Part of a small language model's weights.
Architecture: LayerNorm before each block, no position embeddings, biases, tied embeddings, ALiBi.
Training: a variant of Muon for these matrices, 992M tokens, 7570 steps.
Each number is 500 + 40 x the weight over its row's rms, rounded and kept within 0 to 999. Layers, rows and columns count from 0. Numbers have three digits each. The size before them is the row's rms in percent of the matrix's.

# down: layer 3 MLP down (transposed), 2560x640, rms 0.0348, rows 1491-1590, columns 0-63
# up: layer 3 MLP up, 2560x640, rms 0.0348, rows 1492-1591, columns 0-63
down1491 096:522517469495559454503509497522390519486472503439496481516502517487550494474538493488508513514555518492499483508534518437584512486545448461480452504523525503557518554513507512483431538495498477
up1492 105:525495447521457510492526456493436514571479533502501431468514545491562499473498503441477492490537503580511478529453478544519576485530548447463499515572552510597507455539539516515497496513463479
down1492 103:474479551412500468500499465500437466506474516477540566528554475473449485497536438493530476512510522474469480440471551587455442523520453474484603507472496472504453485553486532509532429419528488
up1493 085:514496496532499512503442503502478538493484492506507434584558502532508468489514467469509523451491524457458544444562439518555538507475549510491467554482571537512563435428484442558461467454521501
down1493 085:461456500455477505468468517472482556508452451562526535510465472413483476522458515524492437580456534544575462512476487456467447512533469566442489543480545556534477573484560550489481558406456449
up1494 088:561542510482510489482504536495551510580505439503501586482465440503493575452509553473468498573533551490572470480448520440565525494471492449486478499488449450483548459492463475480437521494459492
down1494 094:513461490489532454527562497463519469451544443511462486506470521574523402524458511570482514435516473542509512479449546538514590506537562487508535523472502485498476542559534577485562484543475527
up1495 100:482563479504490537486537444549478481477487492511487497475493538513402459462522508538494520505532479617506498526485465510516538510472555475504470532468443454454392469506446481443452469494482551
down1495 100:507488539463497548450567566479471495421576461473505491510454544480509519479510493489487539532515478497471529475516534491509484540432444516564414443415495572479468513514461513473494492448460576
up1496 110:558503439555507483506442490476496499456396505446540504414538519506478478602546513456470503497505526432457534437563441439481505500595500460517442438511428494518428494513540523475496578502543471
down1496 107:486454498531502528520503514513469503482513536436515477471528388540542474529484503474493546518515501429441495511537552473479516467506458492486537516465464524455486495564526470440503479456540454
up1497 102:522552516473438509479535491509516445493472513537503403466453483430528520543520585463483496471549470463490512495489517437481461449434571479531466434470419528513528575494530463544462481564492493
down1497 098:583503443519503451507474536492545497488520484436475431508505528566503499521473440573552543507502462581492508436494538497490505479475500505526463494492515478421454486470450486485462469516529522
up1498 106:530465494419466525475528491499522531441516501510437490535537444461475507492463473503422393466499543437499542511413484434532484460545478558479532441477448510446493506509483456481498517539523485
down1498 106:487448489449500458472516447543478520516485517515545468476488425503496456539527499455487498397569490479468463458447479461441547537522464553508548500535481457529485624463499507557519510496473497
up1499 101:452534518545498535548441599376565485512500530491454503541458524547493410481531522484441575470512499448521523504467487546467471582499553543478483417471515483467463507537502533535477478477466530
down1499 100:537449527503503476473517545509575528607427534475486466476473500428502465446483549521499493485449491520471494492473522518520519517538510431487470446483474555480562508546483536497540469536545490
up1500 105:504509552578527543534565499536513492396463527511544514527481488527526514501452511459476470442536425524505516494484536554531583501442496517595562516488556563507490471485472541501473516518507423
down1500 103:516421543576540471529485491460494439479471515472498515483491566516532504533480505461569468533569506495482574496520560521477585462604428434611543484517511525380478492479457460481496452523491445
up1501 083:490610574468499493517532521491532467555519527500509482461530546495507451545468604552558519452456547447463496530476499504440471501570471559422487438490424438488529472519528528549448459468475499
down1501 086:523441487576517492490463467430535556409516527524544484520484515524479494507509480462481511505520435503494523484440477503422543585500469519510519508467500490503501475466531418488442481503449535
up1502 086:592506521518470568516523507493430462483501445463515503581557530516532508501521556530509447589483513530463534494520445549466456524530480448486483614606492489522502540520512468550524495511545485
down1502 097:377507505457574415474455498435620496477474528489486440503446476464410460511540448444450523487559501480536480472484474511554551480431496567503592449473549463489545460494414496425517519562515546
up1503 099:531502469479550540557406505480512509523583509496478450442573496595433495471480444473584487498428443508525458518504596543488480495427558436448552507515506504502495508540546486516516495518499455
down1503 099:539495505522475486467477506523408504520544489486530479500506498569499492552478505513565469456415429524488469508549543486524583566510543461480444501517477490564511506543520554541526529498532479
up1504 099:495431395529514473489522452516528540536456490545550519529481450453530500491492482569423533460479489466624560498513488517566533537493571491468494484514425570500539545423544495512507473489505489
down1504 097:464506521536392536477504491514490420469534548489484490537505476459522535513552454469489541543565544449490460475414557548495519416529461480459448449465508501505434517543442494506495436460476578
up1505 113:457554404512487499558540546465462512482482515450508522486457505467480454476525509467483517483520503530456492461498485548582558530471471526470453488564493489462514522495511513500541516402443525
down1505 113:477422503464471535382580421517627554497450460475443546516565436499486412541568468483503515518622503466524510464438440482491498470529475458521469522555519513536459447484524470530472465480536489
up1506 105:471504548511496461502474497460499507545509597500484483522436414505513419444547610490478519585463494559536564513451524448453499433538441500535545508560495512560454549547555570534547495475512499
down1506 102:552515495472503526559533465539459564524514491553456525472504502612508448516461473547524487559523538537440545470548409438486490454479524521506485481550471431464474501545538477462477470433555434
up1507 082:450476451489487498477549494463501456523569568503540462423432539529537479484478541478468516429482450515495502562548488494583503506504484472476514550499481499509497492535471565411541554435571551
down1507 081:498483533503494528575447512498506599458512481516511428486474444537553505496462491448484535551532501462516486474524508488506511488490488460452511449460544465450482518481515472541477539534523505
up1508 094:595477491574510473516543528571474510495561499493502547451563562577480538506473496520514534520496463544489470540532449529538554553546464512483480596524504520438488477446469537527487468596518516
down1508 095:351491460449494539475547430442411521482505503425525563488512449488564414464532478453468545490492544525480507535520509419454542506541567481523498450513430464533473478520489556473452554495435483
up1509 102:526516497469447524554542420466545543503472508456493575429472479487579419478443519529524528444503559411465489468517488493532454442466511540512480491535531516492511492441505462409544531483503528
down1509 096:481543459505508496433488502505440565514525555532538493535498489503554470486498470496511464506579519577520490485536490467530518480559566506459490509510472511459449490497527459514528564575477501
up1510 108:517541558540513529542566450452552511361432461501573478542592537475505521473534450536543573481519501522553497501486510486559460528524453530615505543571546490453510562478491467509479467474531446
down1510 106:479485482482512442534531526541430504498526477589541552483477531541468490566436467537427516524539515520510447514452538492536475519475554546453510528457531540532457515570412538546506567583509489
up1511 098:519547502508578522556421541533534502432542491485472478482475564525550476434531516580508521603457428515435547431526515456464531481418523492484480471530456472380449530464470483555476512475521503
down1511 098:510506504455436542427489480552531520449485392569456400509459564508534490497434556546557497460436518436481518467429435491504449512509466518472455459484540572514558482461501542467438430580495606
up1512 109:487539545475539507577472548470541489515475489544502509535409593509462441517481446384472508510530485504586485569481592485472497552510478519474516477421414464539475460515522551464546500499496376
down1512 111:549511538514543539518500515457488459523553514467478480488487540506541444517481512506493518546503486504521491439516485512575546498513492532429546459546490534457470524533461451481533538494462447
up1513 101:556569542495539473516461483444477510544526536528530521525607503502510514525510480477487473476493522481440499496461500455469453454493442467473490475516541534433534567499510479470468563462519488
down1513 106:474437531569531511604484481489483467531505470522459546501421396530495532459494498506528476510513459476465497575494518504494555494433531500498458500457443505478491502503526460462455520519488504
up1514 106:464517502512438488565531455490569504444501498423490527484450525502486476466453577456440493489540505522489556497513473505457435443411489508449492454465512491471497517497493476464603445439442519
down1514 102:464513557489503547446513490468470505515515496437575492471432485495541568470563493535436501478494532518517454508503539526455435494510466481431466433500506474560561507500467457543542544457480547
up1515 093:469527480545459557486559567465421507579523492549523549570556488504490507484506504549482499544491456488479449576446507556552492541454514525464517479451511577505513510487531544472471518487496507
down1515 093:438540535495453520544452538516509481454480557473498507478499522493555454460453533402562531479474573465548503518506483565474438474525494524515472565484571535542473499447558482500590512436473447
up1516 099:466599528485374515433435446506500529487451458490497482529470418556491550498509485483535447504492450457476446519508523464448453468412466541506509472521566574458500461472457483528458499499548464
down1516 100:506476508428610472478599549445477544512486524485516485457517521457541534453544444532588523564487455511508449598419493480496469486494479465536514466546506526443490446432523534493571537471472599
up1517 101:480521542506485554458601499513408505482503506488510481570559451503480484455491549556540529504473514529474536478471460474539492433452474529505483481481626564459496505525512489492466472465523391
down1517 101:492575489440543526523463456470462524411488469515544518542464493478426474519474460540542506448522517546571456441466446465473443552526534512509503471601434531510507436465506471550513520518453559
up1518 098:489536497497482543398505529520515528452486510455541563451498501513431505527484496486541489400575534532508599515512514487501499434509457544493474508524492527464555482475474499460522512480530533
down1518 097:482576434518542519432448476556516495492494533528500505493453547548616497537575511505580550520529458405475477418449503519450490497444482502480460440510474461448475494526553476507529484546481477
up1519 100:577565551477494549484456441549492514482556511511484434461448488531440492517467534496443509607461566552567479459478503526548497515483501481495546481486440517526522497540533521429490474428506556
down1519 103:489520472541487481480558546488528511528536532493511584444516516513534516535509561541519551412477445441440441503542476438556471460466473549511444485545529498498450471496432471495463557489459509
up1520 106:469523526483450558452575534588452472543467593560546457456435491502449388464488499502463514523455524580532553479454500556467482512410481532476547524481504514511523536574485590460510448510435570
down1520 104:510432573472465508571519429431482572525453483469470476523489500599496492457537517468505518484501553482549646457551428507490490489492445453498483586484563565557410517441598520524491501517539506
up1521 084:581531550489532569475492575476527539475525488558541451567557597502454467509517510528483491503529496474547510509447417460441487473511512500535466496486550599541496515477480470495463457424433502
down1521 090:500430440504431502554487424496475508539474411555513500509549526488503524538433536454456560415490514506491460513419553471491466502450466508527467487524531528505484466495621405489516473467508533
up1522 101:460529503533567491431526432502511480518449540463510526393496497492470442530488510503507509499546549538485477543499504543483378513492470485540435473489498492577498535560536498458498570479533457
down1522 104:463509464519456475500503490469520460462464543513450505526569489474483495497456543532564457546471590468534484468467528544530516499504471437461514471518536484503513491566523476522561444549571474
up1523 094:470453466513546481464510503550499480526475475474548525489457520490503420512525496495564487507570603516463503530544490526533456482489500511427517469504533492581476448408558482455483462522513513
down1523 096:450540450563483551515487533440493581487519418491455497511468480481485555527469531529591446557508440501513453503521504493536485533547506526522520542506452530478536489529441441497493494535491519
up1524 099:487470557515482508517526534554517511527466428487475462554489517503470553499510475511517497500539489509547540496422476461552514521580569509547568428384458472476559568493581422559515503487518550
down1524 097:520542517458512490467479495554534484477511524483539470460491508560480524496486473527483453551403507422496543508545535532539481498493528483508468564554518507513508487553532482533518460508520446
up1525 093:515536479536513527576549508529506549511451522516525426469533517539545488502460472519538462499455502442526479543457537551514461533450466496544486480441481519493528523499445518503447465564502531
down1525 102:479491468511441508503460436507486532559445483538490467441516523434590552554515489490547468473504439416552533485438498507492451529518464463585475470529474505572502515484463463487485413515530472
up1526 110:445458522555415473542533529514522510488547491464567458452472517452482494466490508588525518509587471492514494549522512512539527518511503469536442515451503502561435514504461480509466506497551480
down1526 113:547462477525564541489498572508553578517461492526537525446464569454563519449538538626450499488581441542490486538548454506461451472569444580462532491530474521558524466501470510496496511501524546
up1527 097:493521493460491538521498472459506481551540525527519521576512487483440476430473455538495523546497544442485469576492497451534464450519481466464574501478491424479484512468487444500453490429546510
down1527 094:470533535500498454443567561545528552432457536492496503464443438519494516521508530489421482408496469566475527456470472478472469508515434509526499565548478417516507497569532551490609471477470490
up1528 099:562498494526470506484494551541465562446494469548456453498458541433565470548493509491544551518439455500492485485495532477490522526508510524475429530477505482492475579511532554431517470496510483
down1528 099:525538408493486535513506416528484536513482531451520465496510435491467471564558505543499491462519563551438522566418504527461489468501493503493555508553561482545492448466508570462564500525481514
up1529 102:506523484497473542548490496473464496524495520426511531493465531494512475456531493534574508431511535430472463410518496467453516539468511470483518518590486588540506530478518491501430514511534451
down1529 105:516550485554536520433464437513447489469504446533471548408525464543475544495502539486461497473482465549490554440488479500530511510494489553529452476524456502517519445490518457497558531466446468
up1530 108:514552501550529564518508478504519482474618452537451494437542548506483512519512485482547528547493544469465509526498536487486411541533528564560532502443507493486496502561495428538465504479537508
down1530 106:498520475467542509514519501505458521492528521551437528486574521493503497475549448492478513494537511518544507448479527485486565485558538568539522501521527485485472507521462554550525431502493474
up1531 102:498549499560525453517555569486513467475505468464473463483453520603509528586456500521490522478478528577474470506487464457466494545529490464410536493428463517482455503544512442462508465472507491
down1531 098:494560497523512470539489462510462433496487430477527533371590473515527571511577592575506489470473579556565436485503554437508473513521521496523470423547534517506559498503545535479495475480491506
up1532 100:473506496525535440473459483504425506477474506499458501466493535555516471520436463510570528474482528540483456480489519468518482470477497455505466536405542460501516444553486490446468492486431557
down1532 097:531519554517484552519537593439501498612517588531540463550492533461437482491495520443458502515525487530488548545490430532466521437531439501504514489482446558482517513477542573512459532478467590
up1533 084:506530487477463493478504505512470536461514539500559425526485565444505537485515431440522524512542530499469526503496435561463560505535552478492534517417537513521522511516461456491479541467510429
down1533 088:491472572598516541512548491503485533518479481487453562488525480522472483568416525537499509543500463544546538481468515551588450480438462508495509438564507459478488544455569569482530479491494521
up1534 102:552555514544511516467521543502469424526502523569477433499487493505488561471488510603518486475479555544546485494579496495539485459486561494429511517456488567580426538475531469537540541473460587
down1534 106:516445484517482495482563483520413541479607565462537503447516507523522529577466457487586443574481485529464486498520567495542451524445538490498464538454548488516473492437504499542522512428453437
up1535 102:469543478473467549451467426601480498520508490569587539534463437459446468479504515481506470483511539524458546530535364539551548437532491509546485561544448480451537467495419471528480496498496471
down1535 107:499549512520552564467454403504530486511502492485564476560491552488430497491448497481547533489467508486522409516484518510455457500502485522549565516534512523447496475485454552502557494511524587
up1536 092:458552541488536534532451560543580467493596506537485481528461435443509438573479466492493457527459441508486480567560497427495414470454502460539520545530510426495502463488521511491477493466527430
down1536 089:493478485424474398479545536439463477552489476509516525486451467562485501541584490499458506537506513444432517459452512513448567566514424479467480495531563503487511472475537449466480558547498543
up1537 094:503483520539487519479509489470497438523461493413517563512491491457584520445548486578513454455541509462496516515547545495536447488521513449499527562471562575510495473536507523502524533452498446
down1537 097:462537474446502453466563460515495527562480544526614463525469509452480447547576558518503453487506502485551470484489551492493497451552446501519477572508468526517547517527457429509539553539543485
up1538 090:454523486538435515533437415541506482523500497478515484464555453520477439543460491527468556482530565468466576514448489510418555521497492496522452478501528461499556482535474497524527464466523438
down1538 085:566457496506506498486544450492513378549484482499497527535511595498534532434572493591525511568500499489531471500450510505519483538462559394512512465479509446559490492466469541482507466573539425
up1539 100:523479508517492551422460476456513449474518516497509493451502488438516470498498474500554436520523426469485504560480539536483443410519445578533521549496540467505533510516485504387542523522483447
down1539 100:482485514475473543495450432511585417548538528509621464517527499460539493483549525468512515409510541475516491499551549509519546499514512414530507453526584460465484513546477550520523468524533451
up1540 116:441566468536526508476583503485453568499509579517457454483506517471461499521534482495484502555428485477531462519446574506411544543444550499500469558523491502461565539533464522506474517533541492
down1540 111:488500478477477458461613516509503498619548530533552468472495488533499519526518535493474518454497524522579532502474488515468591505473481457405473551503498473545464523442503543508469430552485472
up1541 098:418535455473482457521467470502514493491582475495475527529506535459479509529546484456504462482469558505436462520429462445492444467537508524482615539492498420503455452444484472532534462473542501
down1541 097:524430526482492486519513475552511521446460579492513503527584545429522502516534491548494456513529477473527553487543438531519442483505484505479435508527493538476508469526480436476563528478514469
up1542 098:519559521546440580426485476500497460501473480556488457499602444500482529503535553496525488536482487454521467514501542527473437483417475471552521468397483525504567499521503532510545501471489471
down1542 105:509564459479472490491507498531462450476544508519442512454545539389525565493481515566549533529565432470493551469562563482538545472581562455450466485478442534493482546560558530532507469519515489
up1543 082:509559480512473534612512542519480524524477544530473492514538523408440549595474498526534608463439519528416527443539470576539506436480569491522558513521505471498522531525556587510518503449454532
down1543 078:578444513480432554469487502516588539484496558415542508419528514482498467501446467533570482629493462525534526494510445536459472464479421535539513525480485543546479521479441492524436467503550448
up1544 100:482492455497509491491559395476538544477560494465538551485597521533578541481457490478477562511439473497513498460528486478549499527562508438495534474501550491450473544574499529535561481410493523
down1544 095:511555528447401487471507546481473500503465445533458445496479477435462519527513480539599418501496550459526436534563551474452482448509450479531540512517527505476464553482494473476433466526459489
up1545 098:507577523564558512520543491484471472467506529544508493487525492438491569465522544474491452512475468563444514481513481483513468480454493527543557469482480526474556497514558507529502439457443522
down1545 098:496509487425458470529462523450559585578559492504592451467514471492442461425516548583482491447530462538520538557520509487570548496436507472528556482452429537509441504440453556477484523529557540
up1546 100:537468475509449535435495497454503483505463520493467513554482514509534567436521514568450504482534497449551482476458482508519457453525486524493507511483458496477576525531513475550512531520508428
down1546 099:539512504490507476551461580564467509451484578567481507505517493563433532491469568434419543495460565499451506539500549575470537451492489483507566447539503478524459474477442519401513521589552522
up1547 096:509468418527465471558490511540526478498479499508463570474473472510440485446466399581487568453440464477564506520549495479469482541498517533424452534496497600497484500553509447567525465546532635
down1547 095:476490474472530499504429490566477503493496470491502550487458472520552518491536537500454422475447510559463438505432515529569571511499502405523509446450485538568512541523496511423448520552492494
up1548 108:444535500477455504491446470533520502501498520480434561551574540462563484503506493553475444487543480488415474466548497447548469518471480483564480552514476565478423520521561520540428563434484459
down1548 100:549426520492482484478560460548467528505475597493497500477472530488525510556533506516449551535533531515490486538578522529525471524497506487509457496528509466534468455437493456521465436496565467
up1549 088:507503515517437475446459543509462413527522496570528522475561480519500536483498480500458451595566460533460521447512532467556501513453434539514477500570541517463510417438501488524553515588602511
down1549 096:413566482528435531537471514517458433459484462509422512482512487504476485443518490486501528519459471482465455530480438495448474575538569537361574469462579505442482465395516478503549502459512517
up1550 103:500489460516473539466510476543515539522527520497495470489495490547529440414457460515528514503523497527516550459442538485452490515565459483523512529486479508535404526503530426509489455520539546
down1550 107:508467530494534471537479493507424527437484429488498568531526496489546471534531555445524491478478406486438418494511595513452526554516589516483455518485529502496473567563449502547521448444548535
up1551 093:481527524416465478475484465490480548517572444512495454504466508427515438464480451434536492542539499552510605499465537540492577499509560461538461488433583503466552527523454453473558482522513508
down1551 095:552476460428604530478477488487505500426541520472491466447527556496498573549512516585501499463507545443524476530474506519492418471479509464475426537494515502545495592488429505561497492576497519
up1552 102:457503524551557597545585505520607520419514545497533488524521442563470508446510465467472452457442527558496585449487495554467524565485474472469545516499517634486464519548430546462459431468484460
down1552 097:548454485488409596481545523491513495485508447447497577440499535455469520500493506589478485471562527469468498488438531467478414470559462501496493565446466536443482508496543458460493533492450521
up1553 098:591546470580498516537463466549506487409531510509470497496424574471480484536513544517460494481474514490524473534513474420506454541572491433476468492484440469468546508542464489490478505467574419
down1553 099:569510503484520503485528522442437497549518516480516485528523515527495484504458515544480531568565517605398506419483496484514534498514502581532381505430445513478436506512455485503517558488573523
up1554 099:509477474539508528462552437517518501490562482483422439535537489534537477518517452519510574478475537554476514454468469436538522430523555583511460559431412538442589531496502458560498528513520506
down1554 096:470482478516482559519502539492582500485518543482577558483451474508489507518501581458504547521463553499535478534487541433500500526520508489480521505536548457536517492495511517444552466515506534
up1555 102:491534593545564485523540536479512488468504538531447488554542449490468482431446480531436494505580496560496544506550507516537487450448469469519476448501487487480526460485538457492531478497460538
down1555 105:591447481501583485499544443477491505499472516538422449559545409480493517459506560558440556542497498456445496521530499457514492396500573459537462599491481518487534427493404556524518511488525522
up1556 099:532513538431503485441601557490531506552431529494468495494515496465503489465443484450473555498470522533512460490446479521493467572573412527523526455483500492556485514520533472523521463549529501
down1556 097:488495485580533486512466477484426440498517514555517487538447556542519516510398475527495489478530450506477568471489479480489515458506564479557592451533522503482506540468510528491489545547522503
up1557 101:485562505545503560500473422552578486446581516447544542577518429533562497542456576568477507486515511530473487475535532475498402529530552485541487613514478539528512577532442511468502481390506503
down1557 102:480451496513484444517541512540473482524427484555569610485522494475505486493503475446489547467409470476513492509490438531594551512507528538493463486469536406496451488490409487453548548528576476
up1558 113:502532503486570514523489477478502538554483591497487465549544494513458495485482528470533548525432432480421490445497495475501538517435545488525531543491506489419573513532430473536510518522524494
down1558 110:464425426482516499440454482527526468546451514466539444564414543518532455523488538471460457414533560378623508509473472506412504545432569425419544484443485511530532450491440502527474489471534507
up1559 098:535470493515567508443572474481485519529408425505521554573519476499570517433496481545501602511516483454540509481532526509470483526518506489486501508445522514478581556514467476514486444459477451
down1559 094:517521536432468518526487531505497533480555525478497429532454559499460566534498498542480555505433574507504538441483451488498497576467551533540510518523437550528518520417493523436523509544490554
up1560 093:440547552480507501506560476529462427592490438492507495466563511523570440434418493509464525482505555572471465484541510527542533457591563487532476531443498525454534516518450555524524505450433497
down1560 093:537498511561433496443482422508623528425496519561537499492417544467467568567524424473525448526501454455458531505532480510509526554455427496542517490491446450549512576460496503452523421502552510
up1561 101:539515526405458453520472575451498479368438497535513436457483481489430514523468481489575516503494460490536478508515561506472557497494511524505553556502563476447571508511404501558491487473436453
down1561 107:492479460458518429497477526559445501523608522462519505511536490554502485396448469431532570443534509494561490469469473467535537537511539504454590527537501464506523499532482506509517478532458544
up1562 103:524493540469476508503524465478471536571525537420477471445544491529539541532558490499538522478514456515471450440500546521514484526433544576453469499485569500475480570479538544517569521476481494
down1562 101:481564483512462480493414552452514461527514523554482471526455546582562464455505552452480401543503572509465539500500469552522520520539539480500616392462498521600517524569470477448537500494535540
up1563 103:490566516538518500545505468477558510448525511480464479480517562464492501504550507509469475454489510446501434518506485434540450516453493552486479555503495492507532481515466484535479415486519567
down1563 103:473475521431467492549401540492451529575449515560545476562452521512466494482530513571483466415466502542553499504518498476499473459494474514515506508530508480551562532466514537415517457463512454
up1564 102:520509490484461513482470506477535554447482491554546462466396550443579534498478483508569474468555436552498577523534523501478577533464451425525565478482529528513505522519514536450487571529516435
down1564 098:435479502493491493526520503549486500523458509529512434499531413509423473551546493519481512550458550519527491533475477521476553511472525493431461476548474459453564421509447479529461559524429469
up1565 106:522518555468517538502433500527574562510517446509473461538495463504492522526522522526520501541477413438632465441535538527542410512537530448559510466483440570501475541537467573493460522503542528
down1565 108:492530493465503562529455491488476543534522465500492536446552522533489488527520455490510568549505487500554496454465550462496489600527514498439451543449455516479541468521531571485519491505472451
up1566 083:470469521506469517473514545489429555468518547488479480476488461519460512564516478544493562533522547491645509494588483561527518471544438441520489485455587459512529566442512481552470525548581567
down1566 087:494416475550521497437449516488586433480517540440493525486528463514451534537562486507493497498484465486569537543474560491604514548453504530476452517502499492545511430435522436533558490486520424
up1567 102:507441483400538494556500422532495482530503417414468509486539522514400517477407589486486471496459558475481552476452467510542436588509460449505449467510472475537506491523602516489475551532528542
down1567 097:552508469565526631535508542448493501460458529534552513511532575498529561470466533570494557463470483516447544449546468524528580529483512485429480488517495519553448539508520492517564545471422480
up1568 120:513567493540493450498469498477492527488556559485526506446457471545459398462500492610463501475510529424506495501470496483474452440519502460522540565458534537541447524492527570524519430481486456
down1568 116:528532477465490475452478487532473543512526480545475526503486508477473507483529516534527514500463506527489504519511538484515538501507500484556532542576504495537487539482494452539540491532455498
up1569 095:472534505508461479510412475489456454478565542535533511476483502445447476510522489528449448453508491493468471536435470504463534504547521420527476582531505489483505485477483490422451538514535443
down1569 096:493503468576471452537514465505512541501466436480535470478500492564491498489500502584502482527468502456534510442524493500565475577555487426488510465564526516536467553540500499481476484512439436
up1570 088:376468488469423544593480408489500445509513505508510499494578507427467423482508482497493509494555523564488479433494503503452592423497468506455522458482527495465493520472504483524544460423521580
down1570 091:531463507512536512462483553466517536481476494456489480582473539579433509438476580518468523457463445453481463553523502484484458504533499540575477525593473478558485428486410553466455518580446570
up1571 099:436527490442498468521528569417482416411485495486530503547521446482495535487440501467514408423501536515451558486546464524502490531523502536447443608493484439539566454458546500484550515462491507
down1571 098:514416480556523455433468556473537567557474457472591455502492496560470485465551568475520517504525459552516459457462481510521459592497486493563480449460455479561402454499495487473471518463484552
up1572 091:494474505443542565461536482475501542550435520557544503468468462472502556431525555529479500460589484489511541491473448514557545492482523482474512483474399532518517405455601510476452488546451592
down1572 094:476526501537560457464467497518565506459496500517478511495492456445532476468528547444463472520529491528403411488481550498520507483502546479521468541489452534478519540519467523496460556476495419
up1573 100:562550473401411517505531497518523517491516465546547503527468401520451519481551533478475446567495480484512502524525506531546541576530536500595549532490503537483464421557461461505461601505528472
down1573 098:542439564531498491467555567485472566551438519472494492495462453477511428437452479570587516565538461523489508538510508578548475494557536385480477559415523438490499513516567484462480466498542488
up1574 092:488560499492478569427524454508484440481479512552537505469490463561469445559524539521540502458517564510550484538492435500448506446514558543526496472432568540522454460481470455457600485574535513
down1574 096:458530434534467548499537523440506574568460427526558487529526522453540494483474510483547520524517466449379447525475526463551523472486497560546500563542484515459526495466519580480491562496504409
up1575 103:474478484496440490553538523464492521488448526530511479517516495538510511578469500477537467486491542504469479483458496491485488493524508509432509459477433499491563501484530472551533536486520484
down1575 102:517524452553533481542537483497493460549478614436513463528491505545392597510568537467528525468490534544522495481527424541523480489486493479505502539456571515507527508545519482504551550490484462
up1576 101:471498476513554520499563502543506456442476491444492511435523422423467605504538506512446480468559446470478544445423437467483492496528526466518508451460477563548558445522523510438480626469465521
down1576 104:569482499476511538451533562509508501598513482489473434559530521538489561505592479437547526522561450490570509597453521453507519539515524431499491485490527558525508537469534502545442475496528429
up1577 105:498513536429553508516507468444557542485504429478494444444572524508423476484527486486487514444429470510457547504504538455448480491516516497558497548471544499508421503514491573509502499481504539
down1577 099:457522512516523472575515493591487505498502533451423479497457506400508492435445509517454503474485490502457485466551524399521539549511538475482513505539516509467489460524444536525492492501517561
up1578 105:420477519504496511507547489465487502469621444541531541507541516594540442533490451485515557476494517494562521502514493497481481466537513498537471476519523510557487534528513493416528481440533487
down1578 112:498435518492473541542518502480590458526502527534456582481486493456450496438459509543453429459456469554466507548502465472592497510496484522538555507473459526479486505421499459521467498466498469
up1579 100:482587447511511495456490505464476516479483472505533504523443485547514532502481450327546477464481398470485479499515544450497483540504523492449529511466491456467417519491541504493514467514547500
down1579 106:457476594526480518468511483470463517570519499480512501506520478464521423442522558516585495504509510517470468546460426513527559516577500520561581472513450556506488506510529541554451470543477486
up1580 107:490513555530516522484474496561568474481478539513514456481507510531458561472467463536525476515452568514468506541440485541577456499555537488440551466560440441437511543540534502528508519456537511
down1580 103:504544502509461458572469495516465423485551516502463492505475526537471479537523504516501505508468526463564567512569467479497496494462467456526503571474474498509435524567501532480517482544501514
up1581 107:558519415513533468467553417528469490515545507476488535526536519568556455506456459533492498402465432512443459573494457541441509531420487510547514471497426444530553519548535483448475542474429446
down1581 110:466480511474580377525547466522476485506518547428498490483452500506447559499481497554427523407502505457537485485474488492487453504491529530535509462499522439522521539546526495514513486472522510
up1582 100:465577515525433462477481534554491545484495521605397520587483461537496441500462507509519463572460505580524467479570419536548515481495491519464454462498463478488539534513492467476567568522576467
down1582 098:517491545518527490554502555474448502509487428476418579538520503481500520491490514503544501497501555480528492497508570496486486516482518506544474521500520463468580526522476566482492544552503549
up1583 096:463508469469510566547589556523495518476539438445533515559504463474444576524556504526530584521481550461420484531564499531461490525487526514544526514510524456559462466452427540471529415455514516
down1583 094:489494499517445560500454525545492470498526461545453474509471577478423475461484514451442493500548507455524510551449478474552438509513466519477435506421482498523555516506496451496520498392518491
up1584 096:494454517508464476450407525497474524561481484510473522498543519535475427481466548548511543515441495538510529489434521505466614435552416618446499546479499469475547477534476515573529584516474542
down1584 095:558504548457516511544530460501545486459529513531633525517520486499515510516479471485493443487519438546529541543591542593541434531463481496500515466528483456470491527480445508533462477521513456
up1585 094:483483511474492535524461432511424488490579519533544572462544553483550499452448470517504478470451483550515525478576497505460485484485417497451442557525529519596501469482589500560512534481540549
down1585 100:511441510529444481551480461512571519552461454387510421485448472545502436553574495468498570546536481410505527535509506499467491544506433461495604538508501544521474494542470564503505452460467498
up1586 108:516485462484521570535515507431545497507590516474438502482557475477481559464515455530507450537536494488455426393543523439516492539476489443451481499516506490483505503504465440534577462589507538
down1586 104:502497511450485529523584466498546518496523536512513550464615500486503583542470540580453576484434477550495496391533478573523537463487501529586485558496571555467466525448543491531487530482481472
up1587 096:551490459503485388474549594535537494486443533536519507515447475514602473462476429551522563447557466473552433482432474498515513502531587492430467453502500446460477514444479585525511554501497442
down1587 101:423415513540511484535419447444514535494512470518548516558494539533392539505536533435498416564555481451462502449540551490470472506477466595474565472549519523584479486515526534478506471466554557
up1588 099:495533551537497596438468510507494531496477525481542471503399486457493582565539498556510523483506549449532476455556574442477482504472472444528465508511528550472539464445480468491587506501524444
down1588 100:476470561462498452490482558583469470525570552492517519522525527542566455437470509489491512505519477599520519524474456499579480501512517440500519526486592451576459588545494524533471499502486455
up1589 108:454566452479518435594467504489533549484483488494525486515549520421545433453511512522489549481526465486521497543531540456487478502494511481508506522515473413496508448500538481476560507424495555
down1589 110:464432521502462518464531463456488584483523500489472510473503493528506475476478535487548485430512507483431471560520525469392471487428452459517437542487521493503443444484498559517429507565506400
up1590 101:496507468453507479533514504494519478478495515440481480525577514536525481420486493570454552530495481480454485499525568435554584463513418540484483424515461553504550555513463476435554514489435470
down1590 100:402522449453464549467507546469518459521471453505486449479522533502447509478483480482509535509491522484511555507439476519516522612429513440453482518438545578502527507464537530476520513563481545
up1591 102:492496568501517541544519443550488606484547552521555431429501462481465548521549464508502506573481555447524493530491402481462522452493524448471564438489563448411520467458483524457576548528458467